Part of a small language model's weights: RMSNorm before each block, capped logits.
Each number is 50 + 15 x the weight over its row's rms, rounded and kept within 0 to 99. Layers, rows and columns count from 0. The size before them is the row's rms in percent of the matrix's.

# layer 11 attention query, 384x384, rms 0.0433, rows 21-31,53-62,85-94,117-126, columns 64-127
108:19 50 52 53 60 48 31 42 76 43 34 60 59 34 50 53 42 59 47 34 52 71 62 58 59 09 54 45 51 34 47 59 43 44 62 53 36 51 43 09 44 32 66 43 86 35 74 53 49 09 53 42 63 69 57 35 59 55 32 66 33 49 47 68
118:22 57 68 44 31 63 41 73 39 47 21 24 49 56 47 33 42 47 35 69 54 59 65 49 44 42 47 30 62 47 47 66 70 60 32 41 38 47 39 41 37 49 39 28 64 27 50 41 71 35 46 70 70 15 65 24 32 56 56 58 53 35 69 37
104:64 67 38 73 55 42 40 69 50 64 55 56 70 30 23 49 52 38 29 31 66 66 71 55 50 63 47 53 79 62 60 32 56 74 67 61 58 37 60 67 46 46 62 65 24 54 32 30 54 90 47 55 61 59 39 46 27 75 28 62 18 62 39 31
109:40 45 33 32 28 57 44 66 30 28 26 57 75 57 54 33 32 55 50 69 51 56 64 23 69 69 45 51 21 68 64 69 56 87 54 65 69 37 55 51 53 65 31 55 42 37 36 49 62 42 71 47 70 37 55 40 43 40 67 55 51 32 82 71
106:44 50 73 46 27 10 36 32 37 32 48 69 20 54 41 37 16 03 56 37 44 52 38 63 42 38 32 51 64 42 23 76 69 48 47 41 45 44 25 33 48 76 38 61 41 65 43 45 55 60 40 49 46 22 60 46 55 32 51 54 48 49 27 56
113:47 50 24 69 52 27 56 42 15 64 44 54 59 52 53 53 49 59 43 38 36 59 47 37 55 42 63 63 70 53 53 54 50 41 34 45 62 45 74 60 63 66 32 43 36 66 46 21 58 57 46 37 69 51 63 52 34 47 68 69 60 49 30 62
113:34 62 40 28 69 50 67 36 36 53 28 45 70 88 38 58 42 53 49 70 35 58 59 33 46 48 29 61 52 54 64 41 36 68 33 27 18 59 53 61 59 34 42 39 64 47 38 48 58 43 67 66 61 24 52 58 34 53 44 48 56 42 08 53
103:19 46 61 79 46 40 57 53 86 84 52 70 42 47 39 49 64 56 68 54 61 77 38 55 64 63 53 47 66 61 48 49 50 41 47 29 20 42 53 59 63 50 68 20 77 34 56 62 61 57 66 62 42 36 52 58 46 51 62 46 36 41 50 21
112:31 86 70 77 43 48 62 61 49 39 25 51 45 46 65 40 41 36 43 50 56 35 60 46 63 56 62 60 30 55 58 39 46 65 69 36 79 56 81 67 74 71 38 51 20 46 05 36 68 40 98 51 63 43 44 61 83 56 68 48 08 58 72 76
113:70 40 70 57 61 57 61 48 38 54 74 62 60 65 26 62 50 68 30 40 57 23 56 41 28 52 39 39 99 35 57 31 21 32 54 32 63 64 51 48 45 75 58 45 39 52 40 57 35 34 46 39 47 60 37 46 57 32 77 43 45 69 34 57
106:54 66 46 41 53 50 50 74 34 41 46 60 46 46 61 60 41 27 53 41 58 53 53 43 84 66 61 27 68 57 20 83 67 50 41 36 49 47 43 46 34 48 50 27 65 49 76 17 29 49 39 36 47 72 69 43 30 63 31 75 57 67 57 48
097:58 58 62 44 74 59 25 58 54 32 44 81 46 55 28 62 57 55 66 61 55 55 61 70 55 43 55 56 57 42 62 59 68 53 33 71 64 72 60 70 40 11 57 36 58 50 41 37 52 40 47 29 44 43 07 74 46 49 50 57 55 42 53 76
097:41 50 59 37 41 52 41 31 46 64 53 47 59 73 30 24 43 70 66 69 66 53 56 49 38 64 66 46 34 62 32 42 64 62 52 58 42 44 34 54 43 50 59 63 53 51 40 87 31 58 41 52 29 38 56 72 59 29 83 32 21 45 50 45
100:64 70 60 57 31 32 63 54 42 70 29 42 56 56 34 44 38 48 52 73 79 70 72 57 31 59 33 79 43 61 88 31 68 71 52 62 71 57 75 91 31 56 35 63 52 36 36 56 70 46 31 33 60 55 58 61 39 39 36 34 31 53 48 30
101:77 42 59 53 49 47 32 50 59 44 51 65 59 47 65 36 42 30 65 80 44 62 50 31 58 55 39 68 74 76 34 65 63 57 57 72 54 56 35 40 61 53 42 54 46 58 25 25 63 81 55 50 73 60 28 64 77 49 70 49 16 53 80 47
096:47 31 54 22 56 40 65 37 20 76 35 36 59 59 43 72 63 46 54 66 46 54 65 41 52 59 65 28 44 77 33 63 58 43 67 58 55 47 37 65 49 83 56 52 59 56 43 38 50 55 43 77 46 53 85 38 52 50 49 52 59 34 32 49
105:61 42 42 20 54 34 73 50 28 49 45 58 33 37 60 46 30 45 66 57 41 31 63 36 79 55 75 45 44 48 55 36 63 40 50 53 61 44 78 86 74 59 37 43 66 35 48 22 35 62 39 40 71 45 70 54 24 57 63 37 92 37 58 39
098:41 57 34 68 69 38 62 32 65 52 67 66 69 57 41 60 37 36 65 34 52 71 54 22 37 70 35 40 55 63 46 41 66 51 27 36 32 44 68 26 65 55 41 63 17 58 47 52 52 50 43 42 56 61 63 62 54 75 39 55 69 41 33 55
097:30 39 71 67 23 47 74 56 82 57 57 37 45 66 52 84 84 61 64 44 46 67 64 42 40 52 69 34 57 51 17 36 75 68 41 33 39 56 78 49 37 41 56 33 55 62 46 65 48 41 48 59 36 76 71 47 52 36 20 47 74 32 27 36
096:69 50 44 58 44 54 68 53 33 58 40 54 34 55 35 30 52 32 41 47 34 31 60 45 42 28 43 44 48 77 44 58 33 57 47 39 38 51 44 45 58 49 57 45 32 53 52 47 24 16 43 42 29 79 31 54 80 49 25 36 15 78 51 61
095:68 30 52 58 51 23 55 71 36 91 73 77 69 44 46 54 67 64 31 64 44 22 40 49 34 26 53 73 67 87 54 55 48 65 24 38 73 63 69 49 27 69 43 43 36 55 68 37 58 36 46 45 62 39 40 54 36 33 68 79 37 72 66 60
096:59 68 55 50 66 41 25 25 33 32 30 65 50 33 59 59 50 34 70 26 48 46 60 56 67 16 42 54 57 61 50 69 35 32 45 92 53 57 29 60 32 61 75 39 72 48 50 71 49 64 09 32 68 39 12 25 35 67 40 44 47 38 43 51
111:43 48 47 56 30 60 38 59 45 47 09 30 43 64 50 34 63 40 40 70 73 39 52 43 49 44 51 66 57 53 62 59 68 46 45 61 44 50 42 62 47 44 19 31 62 20 45 60 45 38 78 59 50 45 27 39 54 70 64 49 16 24 23 59
100:67 62 34 37 51 46 46 55 30 51 32 40 55 66 69 39 49 51 34 36 55 41 32 47 58 72 57 35 39 34 47 65 52 26 58 68 62 32 75 82 68 48 34 99 60 48 45 44 47 40 41 29 74 64 44 43 49 39 58 49 34 40 57 45
098:53 75 70 65 77 31 48 31 62 95 58 81 54 34 55 81 38 58 56 42 41 73 58 40 43 26 52 70 69 45 44 41 55 37 59 75 67 40 31 39 70 35 66 58 31 73 31 72 14 45 59 65 39 67 41 50 59 40 58 46 46 56 58 46
100:71 42 59 55 58 34 29 26 57 59 48 76 58 40 62 57 31 23 36 60 56 45 51 61 76 58 55 46 43 39 11 41 36 43 43 35 93 68 23 37 77 73 64 35 47 58 66 24 66 51 50 49 82 52 61 65 86 64 38 38 69 41 49 22
098:56 41 58 60 48 31 39 58 28 35 26 49 48 56 62 45 49 57 60 69 57 53 47 34 48 61 48 45 58 64 38 55 38 69 46 54 62 42 68 57 44 45 48 56 56 38 20 60 78 36 60 44 38 71 82 71 65 51 65 48 66 46 26 33
100:58 51 46 40 46 71 63 48 39 33 23 53 51 58 57 46 57 37 35 26 37 51 63 46 38 45 58 52 65 81 49 59 30 88 27 41 45 50 44 69 43 45 33 27 56 39 39 53 56 46 86 43 58 52 54 28 38 73 49 75 20 38 73 72
097:50 29 31 44 45 54 38 57 64 64 47 43 40 42 78 59 44 43 43 38 58 50 39 13 32 34 49 68 49 48 44 56 53 61 52 36 65 31 62 75 33 65 69 21 54 66 88 35 63 55 28 50 55 48 46 63 13 64 44 51 59 31 33 39
094:20 66 64 55 51 41 70 43 51 38 43 47 45 66 39 55 50 51 49 30 45 67 19 39 39 37 66 48 48 37 43 58 67 63 45 39 69 51 55 47 85 49 75 58 62 53 26 53 45 79 83 59 32 25 52 81 53 63 54 63 31 29 48 67
099:55 60 38 52 39 14 49 58 56 71 62 40 60 51 31 68 65 69 14 18 49 31 40 36 31 51 44 51 57 50 36 36 31 28 48 56 61 54 61 48 56 59 30 33 50 16 35 42 42 28 17 26 41 37 59 42 43 34 45 47 51 40 42 69
113:10 30 52 45 48 43 42 54 61 77 44 45 58 28 39 32 48 41 48 47 21 35 50 15 58 36 20 62 47 35 52 36 60 38 30 45 71 52 72 36 54 73 52 24 73 21 45 56 62 26 49 42 39 74 40 49 63 47 53 42 54 35 57 61
105:38 43 75 60 36 71 46 54 48 64 59 42 55 59 56 44 54 51 36 68 37 41 49 19 59 55 61 52 87 29 54 66 50 44 61 63 46 36 51 65 67 40 52 43 29 26 32 47 78 63 23 72 63 22 40 42 39 38 70 37 52 45 81 54
108:32 49 40 42 50 55 60 58 36 34 27 34 48 79 53 49 67 41 48 10 38 36 55 38 31 64 43 57 49 49 67 73 81 43 67 74 45 37 69 84 61 77 40 54 48 56 38 33 50 53 52 29 41 66 40 23 57 55 37 50 36 47 59 68
110:81 39 51 50 59 77 20 44 34 38 50 58 45 79 56 20 51 63 34 63 40 73 42 40 61 68 54 49 46 49 43 61 66 45 69 58 50 60 18 28 59 36 56 59 58 31 21 65 26 59 82 55 44 49 44 53 63 40 48 31 62 30 37 72
110:56 35 73 54 40 30 22 33 62 83 42 52 59 70 48 51 22 46 38 52 47 61 20 18 39 58 60 55 73 43 42 64 28 57 37 36 53 32 42 63 69 69 33 45 34 44 58 36 44 56 49 56 21 40 56 51 51 48 64 50 68 63 34 25
112:66 37 49 40 62 15 36 17 25 56 54 51 34 52 63 66 53 35 49 70 45 43 43 64 58 56 52 60 46 39 49 40 45 63 68 57 68 55 55 66 49 80 51 35 46 47 53 23 50 41 50 28 69 78 74 70 24 45 26 69 92 56 65 40
105:64 20 45 54 67 54 45 60 46 41 41 46 62 75 44 53 43 43 36 28 45 37 63 50 58 47 34 68 71 73 47 39 39 55 64 52 38 27 59 27 67 75 46 38 21 52 28 45 70 27 55 48 65 59 44 30 53 51 52 70 55 57 00 58
112:25 27 41 64 55 87 48 55 66 62 68 40 25 73 49 66 71 57 34 31 35 70 43 22 36 32 38 54 54 45 30 46 55 44 59 36 53 32 70 50 50 37 60 25 63 49 63 55 47 52 34 76 63 60 73 41 36 50 51 36 66 41 45 51
118:49 42 69 49 42 66 35 38 39 28 41 34 59 71 48 41 44 51 28 51 48 43 46 69 53 55 51 39 54 77 40 35 36 46 65 32 32 46 65 55 57 74 74 57 60 22 38 30 34 61 55 31 66 25 31 45 49 61 43 42 31 55 24 34
114:85 37 31 63 49 61 42 49 52 48 46 60 48 54 67 43 89 37 35 54 72 28 43 60 35 45 57 69 86 29 41 63 34 48 34 64 83 66 47 66 39 53 65 35 25 28 34 09 51 62 53 51 64 54 19 40 43 63 39 53 61 34 53 74
# layer 11 attention key, 96x384, rms 0.0424, rows 21-30, columns 64-127
112:42 72 38 36 65 50 70 31 83 34 38 47 39 63 33 76 65 76 40 56 51 73 48 31 56 38 39 72 61 46 47 59 50 48 66 59 74 61 30 13 43 37 44 31 47 29 31 35 57 23 38 46 58 22 49 60 80 44 27 77 52 57 32 75
111:28 60 52 46 35 29 35 39 64 69 48 33 30 60 51 39 33 43 56 66 45 34 74 31 51 53 55 33 63 39 30 56 77 32 59 55 43 44 36 62 25 23 37 67 36 40 45 50 43 16 35 53 58 43 46 55 36 61 71 36 41 05 54 45
102:53 54 50 62 42 49 62 54 19 42 48 13 53 36 61 44 81 53 56 57 53 40 48 38 50 46 60 51 56 49 48 19 60 45 43 63 36 57 81 54 49 41 49 51 34 41 59 23 56 46 81 46 64 50 79 28 57 73 56 44 21 40 38 47
112:50 59 45 53 36 58 60 39 45 78 49 58 81 63 56 29 27 64 47 50 51 69 57 49 27 45 39 51 30 50 54 15 44 47 65 30 22 43 60 41 48 43 34 28 64 36 40 36 47 44 25 55 43 02 62 56 62 44 68 42 31 36 55 61
108:35 32 82 30 55 50 25 30 66 48 43 63 36 51 43 72 40 15 48 34 64 39 39 43 70 44 64 53 56 44 64 41 43 66 46 55 55 50 38 40 54 82 42 60 71 73 56 20 61 58 78 58 55 46 35 43 28 32 39 70 67 44 34 48
110:54 65 34 66 60 39 55 50 27 57 45 69 50 56 47 43 43 67 29 57 62 62 51 79 85 54 73 42 46 51 43 08 42 59 33 40 41 62 59 66 41 23 54 56 52 48 11 39 45 34 56 37 52 49 64 72 31 53 64 26 68 50 72 58
108:61 58 30 29 52 71 42 57 75 52 24 33 58 62 67 42 39 54 54 53 44 58 54 32 45 37 51 58 75 64 35 40 52 40 61 55 52 41 55 52 68 45 40 73 66 70 10 61 48 61 33 86 22 49 49 37 35 73 50 73 59 53 21 31
110:29 40 42 43 40 62 70 34 65 49 33 41 66 41 34 68 28 48 83 44 45 70 56 78 15 73 33 60 51 45 59 19 33 80 28 28 37 54 61 45 56 48 46 23 53 44 68 56 50 36 58 69 56 28 46 62 24 65 55 65 49 60 71 31
111:59 68 87 57 35 54 08 58 87 36 47 53 39 58 49 44 55 61 59 64 37 25 59 61 40 55 62 37 61 49 32 47 33 32 66 21 57 41 63 47 57 49 59 33 51 37 41 59 65 50 37 12 56 59 30 34 57 43 53 63 55 53 61 24
112:37 52 40 63 42 28 44 31 40 71 51 87 63 36 62 62 66 71 52 33 73 18 36 58 33 54 66 62 54 57 64 54 38 43 45 32 66 54 51 48 26 53 24 83 64 52 63 64 57 30 32 46 69 73 56 39 51 42 56 37 52 66 50 50